config.toml
num_hidden_layers = 10
hidden_size = 192
num_attention_heads = 6
num_key_value_heads = 6
head_dim = 32
intermediate_size = 768
vocab_size = 3543
hidden_act = "swiglu"
norm = "rmsnorm"
norm_place = "pre"
norm_eps = 1e-05
positions = "rope"
rope_theta = 10000.0
rope_fraction = 0.5
qk_norm = true
attn_scale = 0.296
bias = "all"
tie_word_embeddings = "early"
parallel_block = false
extras = ["some layers without attention", "local attention windows", "shifted keys", "value embeddings", "hashed n-gram embeddings", "an embedding shortcut", "skips across layers", "capped logits"]
init = "normal"
init_std_qkv = 0.018
init_std_o = 0.00403
init_std_up = 0.018
init_std_down = 0.00403
optimizer = "muon_variant"
learning_rate = 0.00439
lr_mult_o = 1.14
beta1 = 0.95
lr_head = 0.00869
max_grad_norm = 2.0
warmup_steps = 104
schedule = "wsd"
decay_fraction = 1.0
decay_shape = "linear"
final_lr_fraction = 0.1
batch_tokens = [16384, 32768, 49152]
max_seq_len = 384
doc_mask = true
train_tokens = 206300000
max_steps = 6752
dataset = "wikipedia_en"
Each number is 500 + 25 x the weight over its row's rms, rounded and kept within 0 to 999. Layers, rows and columns count from 0. Numbers have three digits each. The size before them is the row's rms in percent of the matrix's.

# layer 7 MLP up, 768x192, rms 0.261, rows 16-87, columns 128-191
085:500453494525520494530502516515495475516485526512472516494484561532515533486535453491480471487489564499526475497494515453459470518513526522527539447522508496426542518506520463508529487514514477
094:492494513522494496488493517524499525518490469457476513473497490483515530503530506490507496478487479508515502547480482510469489562520494472459544508521527505535504533468505481534454498499510521
092:499496516465504516507495452515480521509521481507484462538500466489493465499513568551552484517530521523567512505497500555499513510533518527515475494527475553500464502526487512532466564531502502
112:475481487513511444492556473480547503494508505478541510558465521481569483522510528510523498472519465530509508513525478526491506505497440488527454504487498504506536528522485507485546518487506496
116:495510515505516485500453456527488469505490460487513529518489515470480506487475485485489534504492527492544474513479415488531498461482497487479501486511530505520514501489475523481507492445492505
103:516469553479519492546507477489476495488456541539455506540516524479485517567501533550510514506512474458504503477512517485486496484510486513529519547461445467469545520479468549475485500484468518
104:433458527456495496513525470495528515474453511512535475472505468486489545496471496497509532550551531468498546510501522509530506495520480521458512461528534509505477477490481494536501555478508524
103:529503490494470527496481466534517503496470465487458493507462507516523471522526534482489493487486502481539517509504522528489519500535501549448506501490494523462475507493470462451518495450511494
103:536567482466551534511524492523498514484494520538492489515492498500480475460562485496515476494475483491511494484510507490549503505483483512470525431485528526497534497546473475472496540497459493
106:512516509468470482558497540481515518504492525550472485480516526514467495477467476492514502490531478516506498541491522481469532485470462484483490495482521520488523493526473525494505510492469483
107:496529503486468527539495498505502475507529504487510537494473469530478540521483469459525470469512483517450502522457470536504543518495520522517484517479473507480503553461493522498530512527498514
086:496488484526470545502494530494513490490533492551548519514515534500489494520503531511524472522485485493480553490498455498520507487495514497454458499497472515555525537492509470528541517487478493
094:526522507464535470537518506496498497511491486498525468525524493488470501498543559511483496501497522472478503530485507519509477514517476511490476490517475517485503525514468490501427467513516547
091:467554479501499483462479460500506487459523483523497492488521480521481540522518534531477458532497517501527509476492466521575514473535463462505502473460520516484492500533478480444485527515519502
088:518501473525513523503437501455507495511459496535523513490570495533467455498490481524522504537465548488509461470506494492483498482482510504519480489512473491510481492488496511475503513470494505
095:481511473523501476517508485522468519529545484516470486515508484483510558488523501491491515474491483503484507503506509516483495498522517517469502523481479501479540493500487485525512492518510496
105:492466529504493473472493502487517496486479480496459547521496495532591543467460478517540515486508483483532506501518515495505503521526471509484498460509512495509515479503485537522490535544475461
111:517484553493446511484510504505467491499485518517501471511535517469499497472475493458531506489517521463507508514468542486533465465482467477497483511497476492526489482515458525524470493546513487
104:493483483477512497525496504444548512482529524484500515491497454542503543487511505496459501530542524513473480502429552537521492509516507504514501464479496494481524520481520471516484479529510468
099:502493475506459494471458495503489503514508487487562507459496476488525480462549531485476471539465499525498541477487449510518509488489460501515488469506467477488504499498474484492468492516556491
100:501468528552506512520498518479499475494490456542540484506494481510528506483470475505547486494500497489480520501480534483490456456477521494513512459510548474488470467516500495475470502526511544
096:448521487496455527506536499494490522465489496524505497488498513536496490481478462532459518486462516494488515462473484482485525530527516497507523511489493485489523502501493487457516535512498536
103:481519519531488512506522510475517528484496516546499456521502524535517451518510489464552489502505480514436485515502523505506460495528480469513482498481437542501486485493494453497529520538492527
088:520453453499492467538519482480481493501480494493504530506518485444480483497482461517493491510452462527535458504508513474524502497484471523458534459470513524453507495485479513472466474495505451
093:456504508491561494486470482479494438509528492537513498449522511529518491508510520508463533474475487500493519502452544503509455507488525539512524495463472551513495484508470468509495509516511539
100:486519523505498466476533502498535514508500475499539518509477497480488511547548547528527506501495529505497437543513499549556512461485516501467482500466480496492495505501467454539527572490438523
099:469493486503489489520518487482441477489500527500500532473538496518499509533451472433507497524486469530472549487488509537458520539471508464490510498428502496486533471499515492495475512535508505
098:478460488514459513554495511541495463486517505501480539519509492474536510518512535478511501469560478540520505535485529472534503488521495513503451526535473478498471547512460519518511421556482533
092:452509488525519472486497501479549472556500511511465504452441560483520493492477486523500485475490485472534521493507527521489473487530482486486512487515559518492521478492520507508511480521502477
109:515539510486488486536503484509449549489514507512453486495530478493508518511476488532485513543526486528495459542465555440501488460506548489510506504511482543539508533496508497517521503484478513
093:520485480518487477550438520473483499548521479443524511519493530539491503485490466501490454499485543507503501482551516506482502482516464518510489464514455502454500494485482498512490550452560534
106:495503524501569523487512488529500484522481459512497490472489502495481544467467496498517484543475486526526496484476513467537482535486489534465528498521489480533514518480472513520507507480473485
102:554514526470468462484528486484513527481467523439504482450481531532479503457506471491482518526498476523512495482542468532528506510529497458497500459543503502499515505487501471467506458481479476
104:483484440518485519505496497534482494476508509500517466508519457510509531516519457511473470496466479491501461500505463499437507493508471501550539507506501471494504476516502482459542446486542507
095:463486530519496476457487531484443526484513532500471534535482523518482498490493499522478494508507489533511525465521485471535468488504519516480529477470479528470506494530451455471482505509521516
104:505521466518532496469501464516557513489492473517538494498477492485524542488495506501483493505495518469532499505491519503524502497505521482506540538476472495511481485507470484498554463535510520
103:479503470482495502489512471505481516510564520504490497517513461473510500488500517500501493517479467531489491508531503544498535511498510503458499521532572487480511503486475481494506513487493497
092:526505501485541510518500523538515531559477522488506530467540485468513513505546499501533429513484477506459530538484490522487475543540526500486486491470476478569496493484523473524542475496533495
088:459489473492498528493503478535472505461497464502478536542542461468497521516467476512531448491496516464506503461557519517486502487507480486559540483513468495466503473544486509502445489530523513
098:490517522540468529505495555544542541490552484495516527471460477488511519482464480462487504527532489485501509485472503476488502489522498450486504515455521465517479478528485472505491485491471500
104:532490472509493549492487489471444537541495471503508510460523492489509451468533504525515503506490462476483494537539506518499504510495536473532483497494511501535475508523492491519481462465463526
105:465475515538506541499509477481539515490479476492520481563487505480492512501496468492498468555483485532507483428479539529492454515532461528496507477450531458469501491486517513509503525482490469
094:492524511470535509517475510492506484498520514541476519515528506483510522480519495480534482489499517482531539462514501472509478530509506558494512461511535472478511494498480532501495526532490494
110:498465488452528512556491502497511526474498491510509463513497510447516528513487499463503498494488471487504479495491541485481507492475508500532497516497507497468491536538484509511495533469486524
094:482469486479520482478488498495507471565505518501501506512463491532536500519486518485452539483525512466500452538495503527487505539493492509503484476501497509508484494497494524482475480527506531
117:504506484495494531547480538478529473526532498489458460493497526556517506493521530486506523473483486513520487473514497497520518536480496508503420503504509465529483540498482533487489498465481502
104:509476515462487507460537513524493514481507504519512498485525502493500469505487476539489563488471495544583452473486500495492513477504477479474492478470527488484509529483467537523528498511505489
101:479472528475536486503502497448537531506479509495546492521461522527502511488571491494506490472506475497523516498477496531491466484473462520512523508511509482488502477483488476469474490497485479
092:465505498502493512487536517503522478454521473486491475491549504471497501496549470524491526504507488507519488492493515456442444532478498506472539546531570521517486496506488538470453479491487477
107:524504487508524481504494482488503484428508552487510531545526489506496478474495461475485517503502475498522441525534529476467466471518497503492524514469441476521499513555517523471450559481499487
108:524474502489508508516457507498491521497514513513547485551525514499556502476496500557531486458507510439500519471469502503482477480495517511518508491512463476477553476500523519520498501504533516
105:473504534545485512497542480480525530516502488538526511486496525503524520482465535474490518529505501504504483464525509493506480478460510513540565507487515516501478499493501501501510546490477483
108:501519502518526494496511485517530503480543515465477542467498510445514542493468528487468521552484542517533500452453510501519453512538533536488498514480502503455479521489485525496527536545482594
106:471479542505505510512507494505507472500487503487523509444505527509451463462537492483527477513474474491497447520450507546500538514478453473507458507496521487476468503464505452529493531460510456
099:461512499509533504470516488513526527445493543527483484525515495521496526516518500485487453495519505536531545512545527488532503538544520511475497499461506481518532492535524507511518503455469512
102:497513476504473477469487463558520547479484536534509556477500517519503495488498512507539501527482490498557490547508512453492525525527490492518485481500488463525511464529510508464514489518486505
092:513491494493497501498510478518494458513520533501487541521495520496501463481486529498504523503492549471494487478489452516498464482491458491444461453472508504495474516526490538537481486560478533
092:500505494498510504496517536521493517516472459526511490501481572500483526483496466473514522487457491485486520473535467514529476490492522534512490497446532497511510462463520495479550520516443556
101:542480502531509472475522503507444554549505506537510490513490473479459490487478518515487475516458458494480431510498491519499497494505567467493468525478466487498515474511537521504528494521472510
105:487521547512490494499485488542469530513523493515476534428529500517478476463531538461550522514487507479498453478445508484493514534503465469516516466507535473510495484475478507469525488492501522
101:467513482492499503507521511521498464528482526464506517457533536524446467479468502543515499501508508439514495510519505492511481502479502523497492506477507528496580511529449470524500500476491500
096:520515526531496500481541482489485520506524516509539537484511507479538456523526498491507518456448504478455489487508500503482521494517475458520517502518477496486518592481482497516515496528500512
099:552510538498501499490487507519503510499498496518492470481510516521509487495505500481527447482499511528503511499509485507517523503507479481455570522531539549470503472473478482524526518550480449
097:508501481485549513470510454487468515498469513509533478530488481520502495514482462530454507472477458560499513483513495493515471480538510469519516515495475506532499497527476484496512485555507511
101:466484521493477458498488490541456492515470547471465510508525477497553526473491510514511507576500521460469533484464508500479503549524479522492460450493504458478500510496483503490482514485482508
096:485529492473510488566472514445485507498491521535454499503481475497459509472432465509499466544470516474479495482512494443544475470493527444503532484549499524500484507538499466484491482490532451
098:484486518461471498524475508484497491516482522565510479534502531482458483486457468466474519525518510531487487478468447523509469513497518502492507513512528474524494479457514452498520489503472489
103:505507506482507503457464504493536508496462562504514497511493481462494499532519496526450485493469484494508490489485498478471509509530485454479481493507498484524517467418520505527528526503482515
100:491468447487518504462439550516503506498463499475478468493484510511526492539484496482541536469490500498504549507525456532511526544512517539508495488497528525502518495533543484487509511511500466
089:476501544545476515469541530478523506515471522487478516499537497513494468519486517535477505484500486442480455504459483530524485514516525522489514491465510532499527515503481484528499481464526469
101:506538478556518539528490474490536455534496459489461475508488519481504518525464475515488509507494516486498501538529508526507546498541479499527458494511474483485485488503444544466494501469471479
105:525467438480495524486509484478515500537515498507500489464493509491513555492453535525502467473489481536538494481472527485477506546539510481512499466542502498484484503509488484566489503491519522
# layer 7 MLP down (transposed), 768x192, rms 0.25, rows 16-86, columns 128-191
087:544478515505545494529481473499524537491490511474537515509521473512501506510485492447466510482522519484481493502506495463539509548492517499489450497500553513473493595465489502488513547475505487
093:465511496450491528511484447492466469510504498537515491511468535446507498484480505513466515533495504543463490465504505538497523481506511490495463510497485495450496486472503543507532500484499470
093:531518488505490490529541453502447511509477517489492532464484475544508509509523499539513473483456511516475555455482507508524490518493474533539486518501434463493481466520513518489517523525509474
111:501489512507465472497469477485527515500491472497510498529455465541529526516527471468516564472527499513543479485526540476474427490513498499516511509508506542464519497473506515475494519504510495
112:503535489499512463497473468496479474507536507478483517439467504490518518456510451506529514502492502505496465551501505471512499508540482550476495513520555502545528516512503507502484470439505484
099:514472503493549527525486476507516502517467506534526491507480505465482501546506498471490480522503507465505483513556516506474491466517490526486509468488501473469490570470494518536490498467485520
105:509529503470514503517494488539521479503475487547470534504500488494533526491479504484481490517497516508523524490483493506486511540502522479537548493495501495486459518478492537464511500445473473
101:507522505544539499526494526484550525502489495553506474510525516508520531463510486504522493476543488520466539516495514507478508529516490519534482512456534511441503465493503503510516522516486484
104:475500528510541512526544494498471456461506510470512538564460502467517507497475472533557495498474505448474509460480528474531535466505475460465517500482525517522487491520482493499527531518458484
106:486523501517531476524472486473526436463473510491513454500498509507507516484441537515481477502484534496541506513485520483469537475536483485510466503490500468479503509545467531477533480460541559
107:458514523451501501521533470506493482540526493489532514479521505543547488512527516500485448520491513530512509538478491466512521478503519514492517563520533493473484462536482463462511505520492473
097:502511459465492532486492491471516496541458518520535488532515520508511539496473471484513473468466522463515491527533459561514496480499541481477516501504507498503547471488499520485524517565503542
095:520513535524499511492501465570474474505494522476471489496475496490465475527469536468428460540530498478493532497516517522456478568462505466500461486531507476501481459496494490509495514458520498
096:540514536553502471494522501522507492477485547456473510470492522493490452481483511485518486485558462522476505486439480520506468551514499491497480482521452503517504569523471500490488503457478496
095:495489528522510491504485490534501456496471502532513541523540480508483499549481517484509497514478544521498482446523526448510529470531517533494501524467491483525504474508486480433466495492482496
097:516469509488482504517520498492490531517468496509508528481505512476503459478471506478535496537503509506505520487539518514521492541499512507537478498496535476501477477455488464526494490502475469
104:518505479507524533499491518505451485527472505500556504505456515503484516483489534529449505530529547539498521550500522520531491501510499514469469503448473493456514510504522519493494481508478487
108:514491526413459511530513553568506497502507488526476517513546495482442498522474499485466506480495488473493496530431526515484484490519486509506485480496467476491531518482494510496483549451514528
102:462473510476452491479507467487535510547498504515490469526509454489510479503538504478463542534501523533501457469481521528533489520477501485510527461482527519473501477455491471512486487517497482
101:551536522534496504467490508514525481493468512536528530468522509502515466526543507477479531561522498489497483500533475507479492512459533522512494491520502466513488522481464508530492538490469472
099:466543465488479515509544506473447457533529489485497520511516466503464479493485502454478497491489473472485513539492520515504511535473493527461472495504492511489487436491515492492569477535477504
098:518480496435509458496522527487488541540494485562508508496494483523518493534538535494500489479466483475468496540500530548519507520522466522470537440449534488491493522494513488452480512435470488
103:501503497496487524503514516470507519473490516498496459466501527510463481471548491547555478521463478517491492456484533509504484475514504513518517507512452520533467461479508442528517520534536503
080:493517487513469532461506489512510503501508496499509479502474498522526492526496488472504538490548532498499516511492524501458494523498520472495493546497499506545462457499506494541537506464495515
092:515494484513499510518483474475515469508540485521517493494517524542507436457504509481490527513530496493509479555481530502494478492493546521485486524515514513518510410534504521524527501476498481
102:489489477523512415498462508495520512464490446518498500475470498506502497502534509501495484484492531529488435538521497519512502522533497530521459451500484491478469510521480510521466497508476467
101:470531516484529466457521501525553490479500499507502524484549491516485528470483479417508454510478485525502508509475482512472454538549490478491483473469471487502523457514502496498500530516522465
099:475466501546534504520526472508474547479481513453507540530494475514500527493482465517510533507541536516481527504476501494509472513482523497510476490501500484538460594486500469504515461495486490
091:475523504509498524512440517489492515544476538498485486491482516502516477501504479508474488476504489478500510455489526487483488506495511494568535500474487534503506534499493472493446528508529507
111:505518526504508490469499461504473484474521518501467447509517523513485517484505485495506501449506499494513505530535534506481533483491441517511466465494511512478500462480503439534526450484451514
100:491521513504533534488525504498494481531491510466492484472526465519559540515474521519462507513466477477503470505486522475474518530484498484519487473468472511542485463496529496510534485515500486
106:458507546483546510497478520495530550552505488483477486451487510513473511475497498544520498561504485486525516518448520447494437485529499484490493525447484500527541517490523535512531476488460484
099:511511504501496495472484480493506523471505497510532505499477498512502496509514510416519526503471486540531523546475505549477518500549485526445516530493487453508440540517519535508487504479478509
103:508512541486462499483501491497477503468509505466490509531514488540517530468480518491502499483538471462493484509537507562521491506528444475542504521498500492501457504491534496509497485504495527
094:482524505497513507520532502511499488534494507473527515482512516468525485494478486522509492541499497538501478515485506517499483522472510472466475488482514500570537463484486501457523486482493476
105:494474475484515531528488517467523531472495517478522473524476493471497489492485541470470505490523482566519492510500493500514501494505499501526524492528447501513497467468523532490492486504532511
102:501471500487510556513461504530524532498521487510502482556482471549473477476439514513457506489522477528511532492452528500505505531521468474516481539527446480520510488492521491518527506479474524
091:503502458510485510528517502446522509498532510507493485505456474503500520465490501505525490482526529509492532526523512469493516514529510500528465532506509502547492349530539480493492514526499485
086:516516501502488504553502502534501463491484533493470523479552510548473469446508494479509519460511467483493505502504505519492485496506518529494487439493506503487485420505484529472473509489465469
096:483520472515471512520535505505465514498486461534525506484520491483479499521460515498476499470488499442529541505472469525493488480520502498463501496488486458492521460525503483473529509544522513
102:484454495528567503483469545508483525512501472513472465474536501520535477516484488508522487497512511469525535478480564558531487481492489489523473481505495539480485531487502524465508469494466477
107:461496519510457512483465505523498516501497494474478496530526515497519472459482492466536482500444492474532505478523531502508450527512509474487495511471519460515498456490556476505514491481533496
098:515515477481426527464541485518510529486505483504476500515531495493475511510475519520527489501436481466517503498485509486487501489538506484531475496496485484469478514487519465529447535557528496
108:493515533495529529518506499530509504520477505470518447489488504500494491481505562496514471501476492508514500523506472515539495493509498513476504519530524540491465530477468489501513516522472558
092:505492484479534513516460510518532527494464506484485477500516515527548521499498540518488498487542496553519470503454508492512535544468467454493492494508536528451473527491445483481482488469503521
115:458447485489531494508515511456530535499484525471471495504459555541518538503461504522507592508531539556527496473538508505490473548496545510495447459533512444524526508490483547528521487471512505
101:527502517502521511493485506473521504561536533478482522505508433486463502514490461479501512459443492485515506462498543532494507536497485452547474486510541510504498470508472491544465529503502532
103:493475488486519465486444458469531498462479490491489485497449526521511505509479541502486507485459523530476527517496485515484434482474480528546504538506504491502519495490519533561485496464519478
096:477496506529469524510449474489496488458481505493475483519514517452521456509516503558499500523484510488508510498524506514458466519453502511480545537508531495522510467523475499494478522513510470
103:546478532527487508480514482476530533477513518507510521517543491491488477522517473548532492476526501456472466508532558443515503502509492473495500512477467493536513494525475496464487511465497492
089:497486496518474536477505491521504492500479482516523492490500486518466509481504494532496509520492489499518537540498489520496479477492517492504480512512445505491528483512527514530483526503502492
103:486503512512485510529488478487481530472487499556506472495503568539507483493453519514524465505464495491493500471519536514522476453520503480471531522504499500477517467522531511456493511493524492
105:526511490520507518509519500565535503546528501508499513478463527485527483489473521512479547499506488443519488489475521517503514486459534511507511526472468466534511467481521485485490482471505509
101:482509475534495510492486546495538490498485532488511519477511511550517525499544508489539484502530491489542460565464476498514513530519465497494508470474494513451495544520491510522528503508509504
097:514475499455508497486485515475421534496506529476488478525466513493532471509492491520484536501478501516517567472459519535520501560540490500490485501508458526486507546484522539515549466487455529
098:461508512515472524533520473554516480477538484464509458497467498480465484502437491527497495489496479520468533487544487497506478546486547456512494507479463483515492470470470487518473544506544522
098:503502485585466460476510493495501463524506505499512495533537514512524479473518481515521509483543489503501465462490510508499508532459510477495501504486455521484499541511481497485518485488450503
099:510498486488559502516439495522541481523515501504482468503506497510482465536488487480495462511456526478554492492496562497499483488518513525509504505493510488522526506477503496409515526478500519
096:467488504489490519504497526477475528515470500501490492502536528511477461496488451537532467545511449475492504473444448521500519512489522477522520524494486487491519405503502501455492513515499539
100:465518532501518503487512502481504509518458455491542499489505505552499473480507487499520543485491498489554475495455495514487483502468492477473525506507502459494500480521502524502541511502523536
096:526480524479529512557562516545485495543476504500530520505492484495482457493510492514512463541523517474485475506505464534497473484506532513463492494510524538492504495452454489496488516510504500
104:468485503503520540484484506500455525465536534523521494518482517471535536537483455544485489482452496498476547491495507519486494527459457453539480440467483490526516468509515502513491513505489541
101:536501529534506514476499493481510513507503488503479491493540537486480468498438522509541451496496532510495483490486472496513511486499461501486554500496497522517479501578497507522536526450493487
094:560491470494510506494478501524516518492498547527491497524520531444538495468464464489457480511491514559517492479507469516496501480473506525532475517490504516520533517513456472500476482498485482
099:466475526490465459474495523494448538508507497520462510536504494495554506528472498509492516515480541509547532509505477534494464466560513495475468481500486497505486489439493502470504512492489500
099:509482488516523459501499447486488495508482452509475494506510508470519493511486533557552514470528517479466523521505497482485457504505510469516443576532489494488473459483505457511457473530508491
095:476491540473520518512521480512516491483490518508525540490534469531485510473507487499497505460460457508498504510473481530516485551491466512476531460516500498496475502510468537519506477506471509
093:500533504490532522492480518495487496483512493483515557503508540497528465474501500486508520516528492515508534470486506523483483482498456531458483476469468534465554520493491495531569478486508494
102:522530532494518482507542503511492480480512487514464540501498534546475525538509496470522471477478469533516525503481528497493525499545510536518522479506492518543508536476488500491464442521499448
094:479472485495518505469536517501499515510470501441460494520423494478495527510483497499527501512525496470523460488519473483495524483493531501508517493517505509508532488515490446502519459517470533
101:492496492494542460482514507468473532518505489482528538483500467487477515505466491479466446542512504518516493444456494478520498560494493472492481512523501506541519500508499510491517503528518439
# layer 7 MLP gate, 768x192, rms 0.241, rows 17-87, columns 128-191
092:552532510469528501471536527533501501455460486496525491521505502532504477482479505507459513479496485482488517516493554539543456475503469467511521527534486537516499463508500489474518481523493555
101:533508506471498513514527518514518509515499563524458492473478502551494499489567487479506482469456490538501515442494546509526492529513494494489453494513502511517480504527490485487497486500491470
105:487544493480483512494477528525469510455505509496507493480526531517485496488524495507464540519495464492487511511501502527490536512492534538497533511493485510505481547481525506492439497459518502
111:476489534503522481496494479510474523495479485481499530456476517481498483417486516512500519448475491490512513502494485459498510482487548549460507515488502468503494489476468482508517505461496519
099:534531492511504495511511492507517522492490535498522481534478479497505499580466480495484510534531490487535507504520514466540491483510469511473495461500502488475500512469457532513488492476491523
101:551502499521483479464447491491519519482517516478455453506505429492546464491571488505507497484519495522510546524491505496495524522518495508498477529521520512563514518500508490484506491469509523
089:455500489499462503502483492526476488491524537507510532524479492513510460496521468472508530492527466543560468491490498437488471511532504481541466497496496514533511496527480456537529513505501502
103:498463515507496472530526473515463450496521496473502512455501481484505520535490502506488526506477524535503517464523532504505473519465491494541495539470506463448513523454533520469440472546525502
108:449496518512524543511525430529463508493501496498512501482496502454564566515525517511476502482517498526496528469492467520534481500508546452526476498527515492514456509502499497502492469495491480
108:442501501495500525451476522496495493441454500556484473504503488488498475510492480511525517485449508531550510498504492517491485494497497533519525494502493523506489528501549534506497443480530473
093:496450489481528516456519510529519488498537516476491460484535465476520542489538539470534512466491489505497487488526461507482526521490487552535484510521499522465493490500504529517514483474524483
096:478502431487524505483519525500519492478496480460539518515528490523516520495482492517560521520525499505473496532507497533507528474541515519477492508451507506500451482512519455500484510510498493
095:514478522543522461544474459470565525524482524503500494461515512496479477502482483486493558488505500534454536463499490534466476497520491505510488523509439488487529445487483459513506479473480507
095:468472530505520498492474471444497497516442462493492512500525482512486537510481538535515518502487521485468472470482471483503479519533495502487528484540518452525486461510461534483519481508486495
096:478488504502488512528538508502482513523486499520517546478495546473548496455486468473509528507490496488534488501514526547558504522526504547521456522492465466481498472502484490537504518491474466
105:535494510493480525487482536476527502504490520492519474482477492516544489463485493468493527499492499540486499541525515509500479447515474470513527485530507493497477477529518507474516507528488456
099:482535507548513474498508550501533485480512534481516473496536502535499470538471491485514496489481527516513499468519463516488507496545481517482510479533478509446468538476474487479504466501523498
106:537520489492508454509500494475471507439547525523523501501500511468513482491448509530516474491463499455517528448469453503458451534507456486470468448519492433491509518469507498549546486485458539
102:491546509537508508480479496466483505483531481510554516489532474494528528486517520481481540529490467537491539478507460494479475498506464496516484482522460489506517493501494521491521492522495493
098:499546535467491502488483566517517536518533514449521484493460512499497517534464460517457503473524485523492494480521495471489485508551508528502514507469507489470478482531496503482507497541510534
101:518508522485511540455503473540486505526506514517541493540481485487541526491536472512463528478509471471519513473504541537491546481501522495529541507454503509512474492487517470476497486453487518
103:462496559490491521524514562499471483543536469460485528531492473509481511503459481524502486507510536473487502510471478513508516506541508545466475530514472474504510529499546487515482483488539498
080:524488503504506506477476487532515484496502472532463475472493496454494501493545482483482540514521485530507484487461518521520495530505465504500481534503516507568488420533527529491532501479507479
098:461484495475530518526491439441499499501508485487494524484494509575507471517461476520501516505491530513475470564478518523477485473486480498467481510496475503508531451481476496497451508474482523
104:459495517509512518519535507485514505534520528510518547505512485489515495486482519491498551502509493513505565451469509509514466481464487474500527448522490478482492516488501529508480473489490501
101:526527478497505504453476513505454472492510532504522500506518460489537504480494464454475512497518506487527495519498507491483521468514481501476510438456488472518505531519494527461474500474508507
099:542538488465517545498587467522496492522465518517483516464502474509488472496503474549482502489574498504473480496484450492499484502489464531491497465466539482518502466513526505501476542522483480
095:469520513501503449495510481517486470502497504507505488505505488518507511520461488511508495505523493484513473511501558505504500512504446481544478514476499482454498493499525522463483533515452526
106:491550491531472540482484505521524483536509544516499560457497505466527510490543518497517496445483498520534450522507505469493459504477538490533503507499472538522538516493500442478511528478504458
094:489485430526464524526445500523520519506498486489504479485504486541520500455478506483478484479485512544497505514484541478508492533525483509471455474479494529526462499470519489499487491485498479
105:496516520485483465503524459498482505506484474503500491547511549485506491532497497515510489478489528518560522514490458509492495491478539500496489448518489480499455519521490508517473508478498538
100:531512504471481498523518493500512468478532506467482497492501509498470493481495543482509560496498473473542455521490460499535549480491492501483481523489480427475496492506492532510490487447523505
102:491536552545517533518501485470427527460472474541488526452500505498536480505500479478480522501512539530487468517515492525542532471524513499517502521476518523517530547497505506531492506494498478
095:469449452513513487490492473472525501521507535516529516525505485469486486496500505509519500491462516491434544505499496501523527535507475473470458489494489498514508513484519497487505535430522498
105:535495535467460503518512473515488512512478514558506487495513486519534463497529500534494520510487518466459506458485507492508505490476498477448494498516559502499524494433514507456496536473501499
099:545506517532511465474532520475513476473461452496490481481500507522543483523561483519491515494548519473542485471554486459490500526501533529514453525513505461480507547487460468525508511497551483
092:520507554509523502504504498505485503527527505482480448504518536501492511500488525511506474520530482519512501522532495511528472515530513476497477541470449514527549465488522501497462502459494501
085:488514493490487517544538481546500484514463508465446529480498527510470479484509484494514521456482505487508475522516504521522472535497545491495468468528532492539496498484501490520531453529523492
091:490488484506482528471506484499442493529517509517505502469537472516554504503461561476499482521483512508472479466480498520493511495485525497546481558488494499495472501523477518520509487547562484
103:485492489490462483512517487481538487481550472503528543503457496528487505510468531509468489496477502505519458507467518559490484522530485526518520497523486527486508525500523453515528511489474489
107:486510500520488497471480512501521497508518523511505548444512475522474492506471459511487481469491449485485494489503489491518527486529440492520513487513487560516526534538524512508488484458503477
102:475531502498533496500515492489501512532516537468489530511496479520459535509533533496497546491473507478461516525484488500492505524516496510504457527512527513485491483510466471540548496514497493
111:537513563459450504452492532477510490491526490486505512500480488520516485517495503556488514492513519516497482465518485507504487511470516476499550452459463548514529515485538505500516501471497475
101:546487482492501519510508530532484539483530483552538443481459477520486477495531512481531524513511522502488485499517514491531479477519517476510518472509464492514500523489472507527493498427530511
115:529514524518492490476493444547495465528503480480509540477494495472462470473486478528479428504556504454525519532504525506476514492524491496506578492486488523532503484508515482477520528514512483
100:484515491485500504517466518504530458495472496478541494507480508480522553515523502511475516506467517511479504521514548504466492514477509477532552505494479498466461487523535504459505473520467499
107:511572489492503495483501520539528462481528540518525524453514515483484492498500507550506511494509509480497505488512529443486508509525481519476468503495478461542480483532467499505511492523469485
101:465505466511491526477481483531500475479459518464462512550507491495473544525518468480487528482474473525509497474536500553489487515472511508536477516501521450493502473499480483528477482462514466
107:547487485534513533493466469482516514470507517483469491521516471464507487496475472495499508502516485461531477528560541504496481491512488513464565503480465495528477526570509500440484486468503478
086:530495515547472495509478527512529522517543544479507497501488500505552542533512515465479486490478512449474484479482505479492524533490498465482479481522516495537528506456526471450515500483457518
103:542502487494541465508479532521466449474492500533484488528498498472483477514500457536502456507483446481483486512478515516500498476510474481454459474484491498469498507490531502494516466501475545
107:448529504468481469471473508484503504499490515500485484499500463496539469497532522480502490472500515534472526523564505514556503501495522506487520514538541478511503533496546508527440494511429449
101:474533538505488499512513474515499478523449513449493487489515490503471532494452459516501469485488504473457469483480499481505484525505479514563498461501557474458505477484508540512476535522460494
099:496444502460496489545474511484443512492527501467520488482469461507512477510513502495512534516474516462488516497486498501507546506500518506498514491517474525508476533476535540454495539523530519
099:527533486468510493541488489533465513500460553486473507527528517511528536457473496521459521527503518488484524478463547458502513521512422494520496497516472528454483462512493481511512537487508509
101:508538553459482494521476505519517523514544517544473436488528480473498468486517455508518522490513494489506482478512460497496489430494498499518477552475488545465485516464500501472538501512512506
101:485482501467485475455494524482520482479496513524496537471467506464496530512520501479470504548519481514462477517473508502487512498491496479529498489489513517503448530559486505556487472552482467
096:512508481517481468509510517508505536555537490464491474488491481539531530511535499555515492493510487516546527489545502521529528489545496498517490458511520520507521488531502496509511517484516498
096:480536459511500489531534559531533505486505514508501495507497503447553518521504472508479519446476511502529547499531489504498478525536490452508526525512479507512451491495514481499517510522487465
099:525508515455512514506554506525481498516525532483518545484512513481511511475506491506497523527489517474547493524482497465475517487547544502527528504473525530497504457499499521510520505531525521
103:557515508480470530502460503497504473492529472524466489500522480540488470488521523498510476472510498467522487498518515513523518491519497543513506521522494468500510498485459510491487521470464501
101:490508553510456463530513486490476502507509509487438512499508526496527502534441490498502482531501538506482477533475514503465494462470486529461544497508479479497511502495498517498493476464468465
094:501478544463549494522489495534484465516480543487482516505509513487548502492461488462482524502523529520534520491514481521542531511504502523520493502460434482558486508496473503501470459502527503
106:493546480517477495481523480495464476494510511532476498537524476444503544488513504556469466482509498508493507507508510484478485506522511507520501531496551517483475505529499503496508530447500505
102:478532511481491488478500473510495505494472481545471492486503474535475466465518548542518489492532498503488485526526495505456501499444502511508459491536490456536555496456525466491533530493548509
096:456532527489497478493522498484482528519515568519477466519491507520522539489522490500508515461481552500503508516510501539499448485502463544503502482483536486534579498471498495496491512470475511
097:498497526483475503448496498525561485528500516498535519499507519480496507482477514478502472484495483519503514486494519468475518524465463499494553461518532497517468513500498562481505480499483472
098:499498505504442498546525499492507486533517513511466522485524478526506503465517505492510500491469459538493490521509488512462491491515499540482504518514465525483457523490496542468511541480503556
094:501480517539547490532469470556519451490496518472540498458490475529458550494529476508509468498478498493555538478512508521468534520497478508521489501513505492477503482523451501490521555508468517
102:535440530516481489512454506494491478463524495524478503498492490513487484486489501494493492479504499503436485487477507533479500506535490544484524506488510518524507509509483466481492522494514498
102:509468488478478517450520523507483490503557481509481475475507473475463531477467531483509511480444494495527551441469488504516473518527509483524509479517494515482517510492480515518510490559475505